{
  "n_layer": 9,
  "d_model": 64,
  "n_head": 2,
  "n_kv_head": 2,
  "head_dim": 32,
  "d_mlp": 256,
  "vocab_size": 2048,
  "activation": "squared_relu",
  "norm": "rmsnorm",
  "norm_place": "pre",
  "norm_eps": 1e-06,
  "positions": "learned",
  "qk_norm": true,
  "attn_scale": 0.237,
  "bias": "qkv",
  "tie_embeddings": true,
  "parallel_block": false,
  "extras": ["local attention windows", "gated attention", "value embeddings", "hashed n-gram embeddings", "LayerScale", "capped logits"],
  "init": "orth",
  "init_std_qkv": 0.0721,
  "init_std_o": 0.0,
  "init_std_up": 0.0721,
  "init_std_down": 0.0,
  "init_mimetic": 0.5,
  "optimizer": "adamw",
  "lr": 0.00551,
  "beta1": 0.9,
  "beta2": 0.95,
  "weight_decay": 0.05,
  "lr_head": 0.0148,
  "warmup_steps": 538,
  "schedule": "wsd",
  "decay_fraction": 0.844,
  "decay_shape": "linear",
  "final_lr_fraction": 0.0,
  "batch_tokens": [8192, 16384, 24576],
  "seq_len": 256,
  "doc_mask": true,
  "train_tokens": 86620000,
  "steps": 5690,
  "dataset": "wikipedia_en"
}
Each number is 500 + 50 x the weight over its row's rms, rounded and kept within 0 to 999. Layers, rows and columns count from 0. Numbers have three digits each. The size before them is the row's rms in percent of the matrix's.

# q: layer 5 attention query, 64x64, rms 0.208, rows 0-63, columns 0-63
# k: layer 5 attention key, 64x64, rms 0.195, rows 0-63, columns 0-63
# v: layer 5 attention value, 64x64, rms 0.232, rows 0-35, columns 0-63
# o: layer 5 attention output (transposed), 64x64, rms 0.236, rows 0-35, columns 0-63
q0 116:602513494505536527481431471467484532513478580508422527477470465570447458554575459511486583546571521478423650465455403559488570464495560462545563450460494441487531522495474392514524513529508455
k0 083:587523523518554608540444541442451430526498483525480531502484475563581485445581452499574561508585491534556545563545435480497534526358517400478563425519545556519528461448495453486543475496467485
q1 081:503467487394485556487505518568469485568567447495453440475447454461481497556600488413455519507494517501479561597449437562542524436481537444443616433468446481450530475501473398482490456449416471
k1 124:644505454526508518466455461539594483461449515492445559471526470554492554496540603517536481534534547496426509504442478489549560418464529415570560384542490440529529531469418463563502496511411500
q2 089:513482424408469489532507439619510510459539498459470529497499540433458514536440457450386504455454598446446479544405483544525505461554542444503509454486433471416564551512523510393478496504400516
k2 107:621417427533565412466415485573545478491421488512481488402494389534500499460546470492484469524539478490452541489485469470549511520479435478563542511491590415415484581539516413491513559495457503
q3 068:506429469441429549478460425587440552396411501497505442490555511463480569463512559548465472474407515565481479482519478421476507541581619440540528498558521478412517524412486482488484515529486580
k3 110:606522439530567401455500416506477559519465529475436534450494442487451471574501532510487446457585497517464541464516572484528523443508586459548484509576504437486499592393463461508508578437526598
q4 134:576436424473550457504475439573529506505502555469431546456501426519489529496488437463369532481572482499449581488416453583535540452473585405570490480499544467441543540468503440453534540521427540
k4 098:613491488545535500522431552481492575515480503496571414492514396509587459389530511526503477521555432555524558509506450486477528504401430480489543515496609524467501500523539365519454485519422453
q5 120:560474477424542499504517478551456501533503561452441523438491397533488515504526481410402608501545512469435576504478427600532548503533617390560511457521464481476528501497457405478541549503473501
k5 102:636480485525593530429427534520494535503444556505565503455503439539577465421614452513504483564549452504518598487516419493450520482408467483573539483496587489441515564489523431538461493480504506
q6 072:512533422559590503599406498549456501528502461413526491487553415590557533441445500481448480451495511474462395513506569489419458541477491495560495542488572492406486529495575569460439514535430474
k6 094:554564461600490429494607413519491593494391400443523483501525494523410501578465551459497463536473543502504512512469572529541497508431402542514472533450570442504510486523500507539416571489557481
q7 070:495607466577500485538437547465422417414456523462530479483438543610504502474543544568563573524483472438504590510563472544437543546540534592503553510578540481510453500547490525550529523573572497
k7 069:393557500495486528437514467468453513494487487435483522480458549597441485612559519424528577509546577414576519496487427530445524481607501494534495374493481537535537454450468504567560528520561493
q8 075:465508425511492457484530554518483399411523545500437546534449633477433535535489398485486518551375513406499499498474504530553541485564458556432529515479410529485480515554506606456550533536497500
k8 140:399477425530506485485423568494462409429446539503498499493471545566574545516539419554446586536539429415512507470548390468488462574512420489562539503503542551484476468490495534490538607547553494
q9 088:463496524477507461482503473569462506554548485568545534499583547473468503521451466463454432463490595569500347511517602445441447470485445558447427553503524491438532498492538554484435450382510565
k9 106:574469472534489363565495476553490465457483500479542542569568451519454567458494451541458515494403564478478463512529624494540500558561407460532551502509575431413469547477563588492490459484520486
q10 115:410556532512475549509523619419498459499577463492538440489415500555564471475540587497609541554512465411545488559580486522502498491509412535459534480509488550562438461592467552527542466484530435
k10 087:379501514452431577392550449527492398470495521487475509464492633511441510556486530482513490537507575461504462475448461528455529471562558524477496455459432484585513468577431590564549523534547499
q11 067:479528519455383498550537441499443516476485475506602452516477524439503406469457493571508519507469552449572459569585473530447565450521547542452484542605553502443459529556509445495455387465508594
k11 085:447440511426492395479482471523453489536577617461508518421529462430490403464464559450532511458558539475528486485508516474455572512593525526476526485559486484389559578547470470603523512448568481
q12 110:573460408480542514516480441540514534441469533496460545480501485495464499562471413460391544489438513463431585466389444475544523513577572440604500494462449468492537534432518525413526563573451484
k12 088:581450477534553518525431543498516484542524515519522486452504439503563505415574413477452451530568387511499601485507465478536496538410431441540557513474615484474477505481556374413478516529477514
q13 149:395545588504486592498550580430503496490534479507534463518496521494581484441481568482640462531437477503556433492569525437493466517507398549488515521494456584587425457477480561545505488482557443
k13 103:397506511447453526411588450510515462477485477526494531527480623446396515575477504480499491490393546472494455485493531492480478479574595530483430552464407467552483488513439617479531512494577548
q14 084:501484419536558498517485510525599451459460544504432546467472528555483554541447405455465532538479434451443516410412517480551522521526478502568516458461500498557499541469555587432541605630496435
k14 104:407449475533516538502510557475537475522479417530511453474443520540544439480559452532450492466544385471538533492529403464508419586455431509496468567499569505504412410522505476418504628547510455
q15 115:597464488453501477532462443495481538475499527466445553463510403488526446535480486452375570462620524510489551522452453568549545451463581399526489445500533452417569545535488415460472526483440527
k15 086:619485530534563452493436534447492513525506539530538457471520420496588464414517501511530470532598445579484500514511431509434532535349462512494506557505564486489530532542539405510409444461427499
q16 089:579604515561546542558431493475455515451490554444501525460441473601536440470504463512553569502535481397470585453530439495430580475486474510573566470494595493492515557517542479493441481600463448
k16 096:474475569486490591504556451473415496536491400416490535486438517503439394483525587400544480494553509516552542519529426485454527537410519529394411495500501481603489444520529451545516505462535457
q17 102:600464462472516425495458418533498536535487524515475542506553445435447446527450374492394493481474525538446552465442479558506524484495577458543457544452535457464549568407545406431487447482436541
k17 084:587474497526554502571441584458459554532520479507539431504547371449560460408493499491522493513495417521513580540546497476469499560425433471472536562527572534374478518490530459523430479473455416
q18 095:616497409558528460546431448522523540483401511440441514483469485555456530513524514536458532483556491504465602467416490504519575494493556470533560459515578434406572529532531508503519569633482498
k18 067:506570501569538515585467552430528542516431475543435532512482451564569429573550476502510510475635472557512498526513452490570500538390384526494502498515546557574551477486542393504461521489504441
q19 146:600476474467547525498461443517487545541464522480457498455484368552505462509543525469422574490602510502455607513495420549494542478457593420584519452526528454497526509473473350517522517494472517
k19 105:614525543527541508471481533469489598569516525508546422506497431533582440397553534489576457526549481592521556537511503505464569477400491496432590478527537537503524502459514408555469407486490453
q20 089:612524558517452459517498497484500625581459460499507507523532449432511417463512470510530416514514474570498587468427513517550569452430481476491576540436583488457556579503501395516453442505440514
k20 110:540525543474498591567511553418501570477554472509416534511536418419469370494430549506549497491488482527507438535520520474491495595453473497453447560550450525572504556526486537617434463427515441
q21 071:462454480525512507500548605498520495560563438483454494571486433494482576533497503426487492502409407522450507485435447527543428563527477465512543518379391522574478479455508532473567559512410409
k21 101:482551484535492579473570565506579554468450471535486478546504512467497521535507477557473518640439421422484566441429496500574441516461422496571548557466500570508454467502478541456371546547532452
q22 084:458427473532496489477536504478551499524484450546493545561556562458447532590461481517498449528363497543500475431423554436547450545518469510523443546436405511594478495425510603453515601499531447
k22 105:423443457508510533575455564467563443512561472605517465466476511462502555519480380497475501475453424463463525482529524495547434573514429464552566549478516507445454511451529555328498554535487521
q23 068:483511455527547428458507486539531424410440563524505529522531597459465516458467482568470506493427566516522417503588599442526492576564521506486429539593485515485468514504487588529493536513644543
k23 085:432487431562548411468442532502431415500474580526547434541518554544557548562502373531425541480498462475475494508580522535419458479562482525523516561528537501472507475416552536477588564505551571
q24 091:485534525522478549528517532467427494592559444481514478495428423600490497503589583499545570572559498440489521561619448547409520534483496489483587460515493495569464436570476428557524466453549469
k24 087:457576548461478573455550447551499482508468521431472622468470541546460478512526544504580525560523561405523503525460485496438542443524506501532630386458435504538539548490475536609503481491549433
q25 086:545460583445467489458484454546546532528482569540388513457467473433471458555513426423463517471560511518474552451498490566515551445477593395542476434475501485507557544435477345458484488523445503
k25 083:681446526481541528485439484473512517501477454477527531448411353451571461437505542542528515459501421543510546505518486459533493477468531528456431490560533407463509534465515431476511474455435426
q26 084:580440469605496450507509530422565493475456459483480445514477454529512582459520572573552438533524368589512485461472509468523465557420435526507499490510562490526468443577519577592539545571479493
k26 106:343604544536486523534571557414527569588478489497432498566530560463517476531428523507509495536494485510537474505438518530535449500517479588452414532484443628552509460483489549533439458544495480
q27 139:393542602488465555489518560445500495516550443537565487515536530437554456480464489493592430493414501512574412521566540422500441509469431580447488561479469573576448482456522550521474415470524475
k27 090:396498515439444500468589476514506489493500459513483507499474592429405524561435549484479469471390534494453437532487540491464451496587579516469435562497384478514470468517425643486509480498534505
q28 096:382525501463456479537544546495395426501600465506590533541541565444457485530468457486446498512401574434533479574506488539487471492587495519440485572462425518475481485576475550448480477392517506
k28 109:468467449492498450491442527562476409445555573528552533446542541512489577501573399483453545541455530402469494454512485501481528535514431449659591507483547493394513543504480556484460537519548528
q29 118:407534616460397538508515549432470479477563447554580472509501552395557435477460516490571448481435499502604453542557522472492465477493477552407499558510500559502490494501504511497435385449478497
k29 078:455463516413441479455535472511470467492544515448472530484536542405406496536449589481497478475428554507461472482466527495478519506565584539499416537549342433495507539550441641529468469488517504
q30 113:360533553496462545452541580480473441418507518511534507532502595520531560484460533490557510517400521452540446497600577475475477529576473513418462474527427557570482442492486610522526512501571502
k30 093:438503474484463499445529415590473393436479572468528521472468595551486597530538449556387556480441484485456510446508506515453447493590596516553481491497477472496486470459506583410514536517550566
q31 086:397447490432468523503521560575482419482620456523471530498510571463495561574447477375426493484461531439494454533423500501531481463541456482460506468425465528462517482521516590408486521459408456
k31 114:578444415558495446449477440569531441430461487472516495438507508535441614465525519552441478509504500484436535442438443472534529518484410472597551468501561393468441525525465524442452558537430561
v0 111:562453488501483454454523499530509499508533495428540530537600381519527563546565498477507434493492497627563482480496483369507389502414398423502484504472506441518475544491508549537570517479439456
o0 120:542471404392451520411481466473462400556570557529517509506454577543469446451532468435488545548549609484585480595563441550466523484501520441453515462551501548486485519535468508578484451489564527
v1 083:534434466459492468546516562472436476498544375457507452558454461518536492463508521510470581586438486471449502541482485595481603473502542495456447398536462529422547515495446472524386480489416414
o1 076:467391536412451534495450509497518520561528455501512539566519487491532552500475466434468461450449442554482430572470549531489369537472524548485447491515398503506357490545440588461511537505460569
v2 104:471449494478488583395586543502519493537531487553437489532556516475493560570593500437506452558446458581554435427459451476485419511477512438491460488408504414604482487424560481497563517448511466
o2 110:571462497454578450484557467507392502464544584563470511510514476551502464495566509492482506468574588458551476538566570578453553555436443580499436474482537556497484478549435479563459439414551584
v3 100:486530547450588521449450486510487543484498483509561505476521532513587389469391500536494577474525543408460466533496604571534655450537558538516492462541530570440484480494423480499458511539537546
o3 105:404503551520496565563504558517552527443420450457428535513479411497590528568507476487501533512493411464457519444441419407516451495493491476602555531433438464584498523471509498451560583553486448
v4 126:470516538463602532427436495511501604471517472459585523475595479528625401458374486553493530426561498460541412499472575478524561443518514496518505538512556545429461477490451517520495530521518527
o4 117:409505533462509623498487527501489466464453500474400546494415440557585471532548455490525580561518427427464552477478398461469506471505503478580585508443451510578484562472504432480545555569515462
v5 083:500515500469560503544481503486473515498500438436518456509474466523549429441425487476491609523496481428409516559494543629520684491560549533494552454521481582421540513506476460499433471524478446
o5 076:366452594476423591560450550533536559508508460482481501545505460447577544534422470446463486461468426505458463492444504451506384462452493533529482567476425485500440501514483539431502573541417473
v6 084:478544513456595526510435529493464589510504446478537506514548511497601415424387486504486591458508491423478451587472576578543589492566553488489511421545526558413502492487450476501431516516504451
o6 078:394473568459494626506467496537505535486452470467427542521460388521594506512480438464523484513494432476457496478486460446468435449469495544564529576427395517556403516483515455447530571570481487
v7 076:525534510545488469493463422533536499545424629593499524474463530473399487502540521544511424472592567525520572521550497398491424506444471554530487560563515472565494469528529489520544514511543643
o7 070:546593413622491433475496476478540476468449499496549483445553553491398492528514558523508491498493520522493530445497469474574578509566509400499562468491596437493616520429554523539498479537585435
v8 086:509476512505480438455470460502518509503481566565560563467502595484468491535503505592525415451548592442585480484532520351454406502432465503518399531551524464491458491533425548519504519513520607
o8 079:627529390603570434453536469470550444502458478503505526451514521537441479544567525535541539549499479522493557490507425483523561536583536422510582413467513480556578532415518458517556483543549468
v9 124:506355514505517493450474486465536501375522440468523528499508450535554573535499524557504459548486483518554467352512506455424500416401448524501434604455539488508485506523467548518514526551423457
o9 125:525468485451508486529491521461497409511579506496510566435428574591527534486568491488488610545479477454517567555467459578517528604510522487501504395568492558474510543516359573521568538453474497
v10 103:493533508497567506526420486471460586479472521548539549453471579514534436399366496567508520417510502391501484566506588534515498459575581519501614510542545563449468512515473517492476508566549527
o10 112:456578530510553579524478491504522549450400463455448515458457435493580480497456457565562492542440407478416531416488463428523520466561539513580557507456471508492527509410524403416537528565510439
v11 112:471404490523564477562407517446470530502514466481527532540502579493561453483400487583487510448511495398559506543491512486419487484481500480481420518589548544388490478564439516509410580546474413
o11 116:564445511524512557469440440470516504568466425444502556449437422602521457439513475465547484531445375515468576543488461559502504523566549507509554503441413540535446564437470468461562558571465453
v12 124:584443458498424415593490480483446404494512476496502467525363488516446529440556539539495502573478527468481596529554479517442520481465515536459459506601455499437579490552463499522400452509420517
o12 109:549477447504431442473450481482568506579527477496594502520577591445433549511467494484465462453423452604496456527477560538575402530574551473459471430574473458458431448478502599469533482504489513
v13 137:529507489516430473564530465484452424506463549580472514474350575497381549470584527532504512596455547449449609528582503555468531526522555578491531494528450514547541513531497500500469447513527569
o13 116:559540454587528394548523509500573541496486501514567475499600551395462578512456537551481415427436466578458460449473563463592469541529509483501468466550542418434539432471506552459503465476489476
v14 098:539588484510449494560534534546530454569503493426477443562508371510486490508530517414498563520490476582424590566477452542591539581542481471493521362486444496494536523459516480487515459446451432
o14 087:419473516417379505505474512537484499550541530483537445600511510418470518492426511462462425472548587533550411532536535504483446424454510486441451595534459518461429472600565564530450513510494542
v15 125:561448444507418450562571531501464412530524484513442447565446474483414596538630523444492471585442497572450585519526421522466468550467481488463498472510446443548563514510537471518469469461435460
o15 119:555462455480444437458478464491512531558576514531593467525577564462425514468485514454459435438474569581540426566500586557529456533483505526420402484545512493439453452537464587531451461444506576
v16 084:493459464515531457667489550437418469511535406475486501549514518503534502506468516548469576494463448482511546581480502611445505478538544494443488441547490546399508519558471507515424531509457366
o16 078:535414530420477558455445467483500548557496491455488495497429434539550513382454427457503408473427424541475488574515571536476437508506517546450460531507422515476377489554470554439495535549427515
v17 078:499531490506565484598453518473440530487531467414554472525510458532554444452424481491478580459524489435421517580500547603505637521551535513484547430546497572388534542534483460501427483506460449
o17 071:384461554458419606510420537527557539533504447450476493522483468469558518475421457412473470483433434503473492504432468445481401440485504520491489590467416499503410509504516512442483573561429460
v18 107:588448467515531405559386472485429529443520487454588543498458482535546506394453529598493480457535545444507534518548540462449544470456473519493527561595531531431532529558455528549415510543420513
o18 112:470540438462443566462382483459567458564495426463554547452479592502473515505485465463510528517413410550491521507427410469581459519599581444481559455528457497493463527419480533468538537553514454
v19 123:540596461549466430664479469520470468555461585515460524489435458488397522444530518514500459456507511513494643596542483496508395548522482525504584486560465499476550544521543481477500468499482505
o19 119:501594414531436477480457461471543513555484472486571435491521569430421517427426511521528400507430535581501466457535561487551491439578517439435500553567536467418496475486604499491453464546532446
v20 084:466483491438514519499503575475460535458593380422506494533562501494612488483436484504490574494433436439536387501440504543510516493546510415457467465475503535395492470482429536476425516486475387
o20 076:492405573400532579484513500510457507539528503491447522556437420547595492486518434501525510524526460489493487554524519536412434480462514596507478522490388565546360498545470430467526505485432563
v21 095:460468514519500511473481534498532557462504505532472583510589503486528577583466523527510453457450465553601468424512495399477349473480454450502517548427534458548429520472489583493624566526516459
o21 095:575536472450592505468567476481447433486523565490451526450403451593552471412566485568561528579552553452506548535567473566476636509484523506496516471522522591460530508521459425533508488466531508
v22 114:500561508505496536469569520533491472599492590586468512495505539457423511548614483420504476507462494554496545562504480504555402593514528466511557411439491465610467550455547479487595488450566534
o22 116:556519445511561434497574449516458527457462547543517452518566465431474433462461532497512401453561609473541435459567530449483564482461434517516469554463563456471577450527558436562427444449571532
v23 108:541489507484515481383475512526552563474524497502535539494631451491543521489496517521511415446519513595602420447477518370521410461412437448510442551494559436533463487464490534534561520477490545
o23 114:519542421433517531420511447492458394475494559503467555470432534604466472533601462490554599576547564439537519520541420532458568500531525448517547450481508529555498552495471490565527485515613535
v24 116:536558514468475440431494484536476558521477556533561580467569525472485508461467507509526431403510573487570452529516546362562390523475471439510490494522508477500467489478372591507515481497526617
o24 115:557554397528576524426561467501544423494455524505462515501474499508485473553542470563589533616546531507522480478570404447488528446560541446525555441472473500562534504446576394523550455534581513
v25 095:537519461480459514571549555507467477535523455473442451560494426482472549510576512387487548564433456558396565534481440605531553567540530473466546413454447489530552550451541442490494452451458425
o25 084:442471527408443515495459506536477539533566508513523481571530499433509528467437492460467421451494561536535402538492577512490429484424476582452391568509469523440407454597494556507431508444483579
v26 107:472474521453601538421436522479525540486522421502561471496559565499611412453410470511489547471543501431524383531441567539492626453503522508499413501521553543445470472493479471503420518506528522
o26 106:444466576490520580495476502523481520460455448475436563470478419574558496566537430450530569501516411442462536492454448466439450526480456542595559521388430483610459556483470490476572543551488493
v27 099:509508517516536458588421475454431519463485493522555546460413572524536459417433513621504538460511503407534552551541564552498514443522563572480529535575507578411484516573412524484462507568500527
o27 101:503512497537532519532496474482578514471421450418498497425471479500542543477448463543541480482414362494409551429484456460550483487600552453559545466530459437482492515428520484405579535584461433
v28 098:480525510503572488563400495472474569476493478482539528497500530510580405429349506577493570422528501398490499555489568529506538479549521508503501468568538573393490492537425514499427535559495451
o28 104:434512549498489598521448501491536513514421442436452539483429414530564505483477481518543481548448390500440549470475435461504490466542554480545573549455414532528458551443532450425563580594456437
v29 076:483532510531505500556447428499520543575413589585510548459455568483432423494464521577502483447571552428556580571550511443523441506511514567540527541600498518493489464566461515490494520523577610
o29 071:534572443644511456488520467492539504468416510487510460455530482476442488516491547549525463499496439539441541443510461460564571482560520416510581495477560439483601526403571467474523505588548400
v30 102:428505507509502548585532568468492484514529445513443503520474575478514511559469467466496615524415444407476515537496475634503507557598564479479510391447466562463482483516431517446487514509521381
o30 093:544406593493569501562547495529479557524510489471466474540474363487593508438440507528510410457529470511478487505528558511452479483428485614505449572505420532480456450556496447439498523462386516
v31 115:519511498529484448516499508528507531515534529444527546523624414508518543534519495513505413411521506581581505497494480381525326536444404421512484547492525439502446508509461564517562524474463472
o31 130:550511399435484533402497442463482392545533546482507486494399530551454432425544501480546526579546595475570516552572423531457565446542541431436517500535495548506492539518522439559486462513561510
q32 093:575400527377548537447514505590469508527526496473509523465437417505508422443543495422476570491525514471471582580510339538458573486479511503504531470509466506486516489494428387516518494504488455
k32 111:561533506454524552558509464412503533552531454575440497451410489579502420532528485467537584558570479510543591549539431522442563440470505455526548443464565535581574506535525404543446473461493463
q33 087:462459462491480506474522528518495461491488532531532534515442499574572428464552533472497569591498383407521525528440356471454475589505475470494601445491468500577442441517525593429494488535474445
k33 111:433505452519441611545535586488510433529607385502479566503447518543445542552512541484508510476480456447541545484429384532474500429508553548466609427491456514552499471538515451492504520465422479
q34 113:475502512568409512459479581397428466461474521533512422529419545507512532533543543549551515537572475482606404488556459519461459533484439489420519495595514517523430447589554578563478480521540492
k34 101:378510547416474535502556426525541473473522485531581510432487622530466549585495455526511552489397549358507475474535527545487525445559476545550467446475459496437479494488441585458509493479531482
q35 094:569433561466585527486437471577484492481518526435505532481475405512512490495528552457462596514593560511437545584426464543462552408469513526551491487491490450440482540526511372456521550529412557
k35 094:618471550466515499529505475421533557499492428493472447474477465542575435517522491476608489433538535527531504502450439527468567503369479453508470498476562514493542519525489395582452459476424375
q36 159:514457524431577511524473461613532521512539496463467505487541391482522467462467466433446469478499513479436556553432530477496519419541500507556478489419512465348518558480521355413509507501442519
k36 116:654529517544560480551469500454498575550489453468466538471504368504556468419485503473547462463615467611526513481470510483459539536406512504459542551518558520495542532554546401536498467475467503
q37 128:522449459501554444521408520575517518466490545430405506553535477481461572528463536499428522493532497553438429450371544478505493488518493468568438484494437434402521535491428496470519605553396508
k37 095:589489472583584434458431496577550586532454523430548431529530401511547558461522480556500422520524477462463492526527533422551483507390455541516542443451514455486460527428558435511515493541428459
q38 082:494533524513446546557563463388514526453440491526543429521540514509515511450544543550646455497460453509590545481570431442542521563476501516416517490553555472601538459501515531508472449487617448
k38 080:398516555401439530487538539557500468510493570565448534497525579424526531515472530457514616502407472582540541526461516554499476449502572504435507495491474566502521363481488589480492481410492523
q39 073:464616437527449411507502488420533512565454459584515467512538544497529461509411496550498424452499538521501435433567597478521464469505526497462501573558549461395528515509616527507482423452529556
k39 087:515535512523483501502535476520448469526439543505537523480600482393464507436511452528479434554457532531469373413497642510546486499535532548508430486529455485373523609457501548511522427489547521
q40 125:537466563442554591514470485556539496451523507447407498432496485462482567549483473430488543454547528534457486459422503518547509472569562425547421512434471456463502545432444391474549573626493517
k40 105:592383501488655442460490481540521507540492514474524480478506391592554458362488508494478503439513491508512592564457518426481491540483443470572470462525530489491485486484546405484527557527471503
q41 085:510491571448481591540502496479558442468468603530519412477409495509543537539495426488595577446421476437557500449562457498506561545538472506454404511516556503469540530510536539541475452591584435
k41 095:414487500372463505536526528551449459483527483569512534447455523547538488383466507480457561438515512409477576494439512486463513563577511464589499535528532543364505472468497532404482560504476565
q42 089:470497456497442528487618507451519481552526391497514482468456602553447479543533469472515480536539513425500567498594437500461514488534534455503578493481493495599443408428487490544594549515626476
k42 089:500427490530528496485546476491516387534543583509497568429418476535457484562552500447428581574433481457533524489508465556497525461621501473584547450481472496547536523609481495543559576519562430
q43 095:528568517565507461540454504484492590527508484567555449525492475468524468500416485566500445492501509543530463559586651522514493443520428514444504574543584551432502540571577461536411453470430550
k43 102:457579546475459514470510503419473511401480474535510459571551494416536481464455513503539491506473488488564398457550584529491567553419505557453403626518496548475542550459529548461495439586570474
q44 120:446538497634470439536486528403515527467492443532546485553551549493502544485504572575561465571496484531545400423549589433497460491466486570421526493548543481490458540559547613525471455483537462
k44 095:392549557476434482472537478521575453467455484478516493506580617401495595558469452486508470440395526471487425449467541527511423518593492505502416539469447472497460434483466589512511498500536454
q45 082:453485416496479504473539508494421427483458480568476552506452632484363487501544458470474526533491519395517522504534505575512530473573562401502545431503487465594498503477439552493502457450588559
k45 093:525451380536533459431435423565474361441467546508495480489452508549438620501569448560408507579480527471528508566534454509508529465548483487502549500478557484510461534502468554428567539512508555
q46 097:537485474463529578514575453525451428465376519506481523467501538506436539497571486471514572514455526423488570444508429508526615460564572423534503453487522397477550586409464521442557515503528508
k46 118:630398445458508476545502438519527444515489529527478442409477470505478591432543445482473489458511504506396576448382439557563573494481537456565531442529547501445536467462484483442468487493441508
q47 132:461556532516409498506559525371490538495503455491545401518538511455523516499489526567629442532440478570577469440574499448505489561509485539404495533580480507515490459532485560535451450492604437
k47 109:364509561402468520524506472549558477501540527600488549494537589448491502549465449413490508430413548471475456500513531538501451489644518470528447507435446511492507438555496561430498540453529540
q48 086:505381610435560588482447545591486463422537550473461476445394429473521525477470458437484582562561495426503484504459429518468516487530469501512492423465471473458444532535439481463501508594479480
k48 093:493454514448553508525478420494564454508551440508529535451423513619560505484477474445499507341542505435533581530478443485403527492539460473550496520492592515511488449572545396452479561505460484
q49 093:483515490429450494435525533453465538437511490495465436543533480400494439433448581507503451574539483540511396494443474496540492597535510469397571494548400447470529521480445567459393427485471485
k49 091:437478539482558533567492458560593458537509465654499492543540488423467518463498490494479423500450488459526522500537545484494466394499522562473450432504494510539501500615544433420488456420450606
q50 098:444518529506521453533484495532548516445510461513479495532576482436486479430485493482461450490389450499481472558500642483534461468664532466492451475394477469423489578550475519384451468509515505
k50 122:478459480538524437467436519540528466434519395456469540504532464461480595422414477528439394402538474600493474466444527474467450535548529482454489591510520477506473488573515508445556568484502617
q51 135:518445484431568458537470479593531497502523493445403487487530466451459546514447487456436485438484527520432524456418553476512526459532560489573419542462479451414539579412434411462521601573459495
k51 105:637501463571612394499438513537522579541437520430498492490507356513519479401544467513463471513538490511456530549520546428514490547426457484540540496454530472473497542464558430531508494493449447
q52 084:477495482522534520495489442502571564499488448496487428467549556425452567524479516480505435509461436638508444452499610449597473490566547439500525590422542481508483541381551451462529549549519495
k52 115:588450532502567532506454452454614532478536415449570494491593419466487477454468492509479454411415471490448461483398561537544484496559491433584473484479486463478481530465467481376525556496452531
q53 094:478547546535440526524535533407472499471418526521519405511478512475511533501525523536645499516438492514594487411616492467536528539499483546398476522583561503486525543514512561564468463540601434
k53 097:410543553341438496530537451539536485476499524565502521437530566479525535471456410448492584452406571426448524490515536548498497541591525478590476500471466520449507458455476532407439480487500506
q54 082:472483508448473553500462521471538445454476619587470402493421488523575495528458470505568502513535437466597418468448425482464498590431462497456439524529517534530535428516564583495424418546511488
k54 089:408562490475460598548517531645441459544554497542599503484521575527502506437506560536477545394496508420489542507508505518453483458526506543488597454522517547436478470474554598440519523455482561
q55 127:481521494619462399524498555429488467501490504502565472579549578524518563520566559603538510506451441517564450480561487466473454563487451532471491533553550521563442462544523656546483551518494472
k55 110:372494520470402493473528513499506508454538414444526452514498620448473577644471477499488528532391502461474414437505474531539473523549510484506481512435416485500466449481444576506483548526508431
q56 083:461483634499490624434540485432428466440499491464530474404446469505517503473554499494603522559547547455568546521538426538471535446506549471436524494501487468555427493524473440478540461508625530
k56 086:471433559385519535518498424505513427479553515559493544452457562550522491489462472420538573360470560499540565557488466572417521461563517449529409515475529520522516403567492506486496559452483542
q57 087:403442502561508512457559535522455394515534533481527562470442548575440529510593422473476558541494526388509525536587465519455496475550492490531458419473467515547454502542476573565590534538589452
k57 101:449463442529471439493480429529453438440537522432487531456424569603491558558502483488439598504537528404507550486506408531475492521592470424560555526466558452526439518542503527489543592573529545
q58 074:495411484396530541491482473529432473449457519505446449453414428551474485488498451439510518518623575445500507529464387520432525424507520457489527503495519441414543532545528359454502469507518542
k58 102:623513529486546532554492441560535468555498538530527529382563498571520506473582452480531520497527552404526507491511533576495575412396491489582574437433577532476542515495526504477512435435463507
q59 076:576571496528538523510574428497561544554513415461522566458582497561470499459559525502552467458505497584435590531526539486539540451498572479561554504429534475517539499452508348500602541455496518
k59 111:634443559464524549444523546425514558503491521446440445543543450441547450513450550443581526555495466620528530516453489558559527494494550429474451454507481532593543460426462437538498446519468447
q60 100:441488513539464513457577519467458429501529481488542565463442564585456504525572466508498523485523562394525481582580463558432511448558523498528457444498481517535438446593492527588613484491618502
k60 114:436427465498520463441498447538399427442507579483474502485443558604465535551480501495433591571520551445549502488559472504451513468578465454525511513485561486514465485556498589569554603560580535
q61 095:524396454420502483509519474570428430476449521480484491499465570494372523519548504455407597473454538430466549537427423524529570473569579471521479478508520445547514564471412535467511579481481510
k61 091:589426393519587432514428447503532478457489505514448442450452439534461571516578450524434483577545515437462527530495424509518541480426504474551574496427565479401493556478443458493465526518422490
q62 080:566403531412518533468460541550461465506465572506472463492331484530536495508515494443521656502527525452516565494489367509489549508477480525465488486571481527455550536545469501518489543591512474
k62 105:517531496395434511563539454509535460509556507543497480423457483617492483498568476499518533519524522365482600522532439481473552519509497494609582430520522478474549511462514454478384406449470471
q63 090:537566464531479592493547497449561500566516404517509574495529589536473445516539463459529453460518463516492532479496474533510478528445508433539542529425500524676493442355498453524578481492549491
k63 111:508496493537547531441569560484468473547471513487467498527461487512492460510485578555473584620448459595524587598481489440520474474501468525442508456563430526608485435468483560560576541526590420
v32 085:531565546515528556422428510456474463484491575478454465501465454381446477432567550440471532467522535512528436522460477496424554451492560469512554517542428399496343461526451485513557529561467520
o32 094:506489413549464436449472503409510574547480542519481623587520495526518511518440468542484485473470544617449498465490563567563506522538576421434503509534504614583482549444518459488514536524585508
v33 104:572419560407547540465475509495555545530469513539476470488450526449482412544521488421493507539488486468503571528503448626615501495523546375472551474452497540537536565447387527485533442466537490
o33 109:454538459539496469438532412596528527465515563467550530481524501442512439473430438585625437510514520529536366505507548452460500389523538508419486490477507435432459508571550504514527486467558546
v34 096:542455474484516476552506540477554461577591510519527521581494554433460545575548457597449529456428499530436544612508513600604507577508498458450483424541495544508478489484482498419471544414476446
o34 110:586480468422426489422427413464517474575506484455564455446545525505495395402469427398561450482468572500557451537500486433467492546501461505497471524471474503442409501533426533544418490490516532
v35 090:579579528438510508415512524485485523507481512494460528463563434407457493434537511357501555463440499553483527495465453588468569516594459397515584478437457438552443446489459500494555452524517507
o35 085:465514483517534491445562462519535492522519535550497631547521568483521496545490478586537459477562606594511474495528557497510539436481476487442460590507530596485515531506536437528498494398570648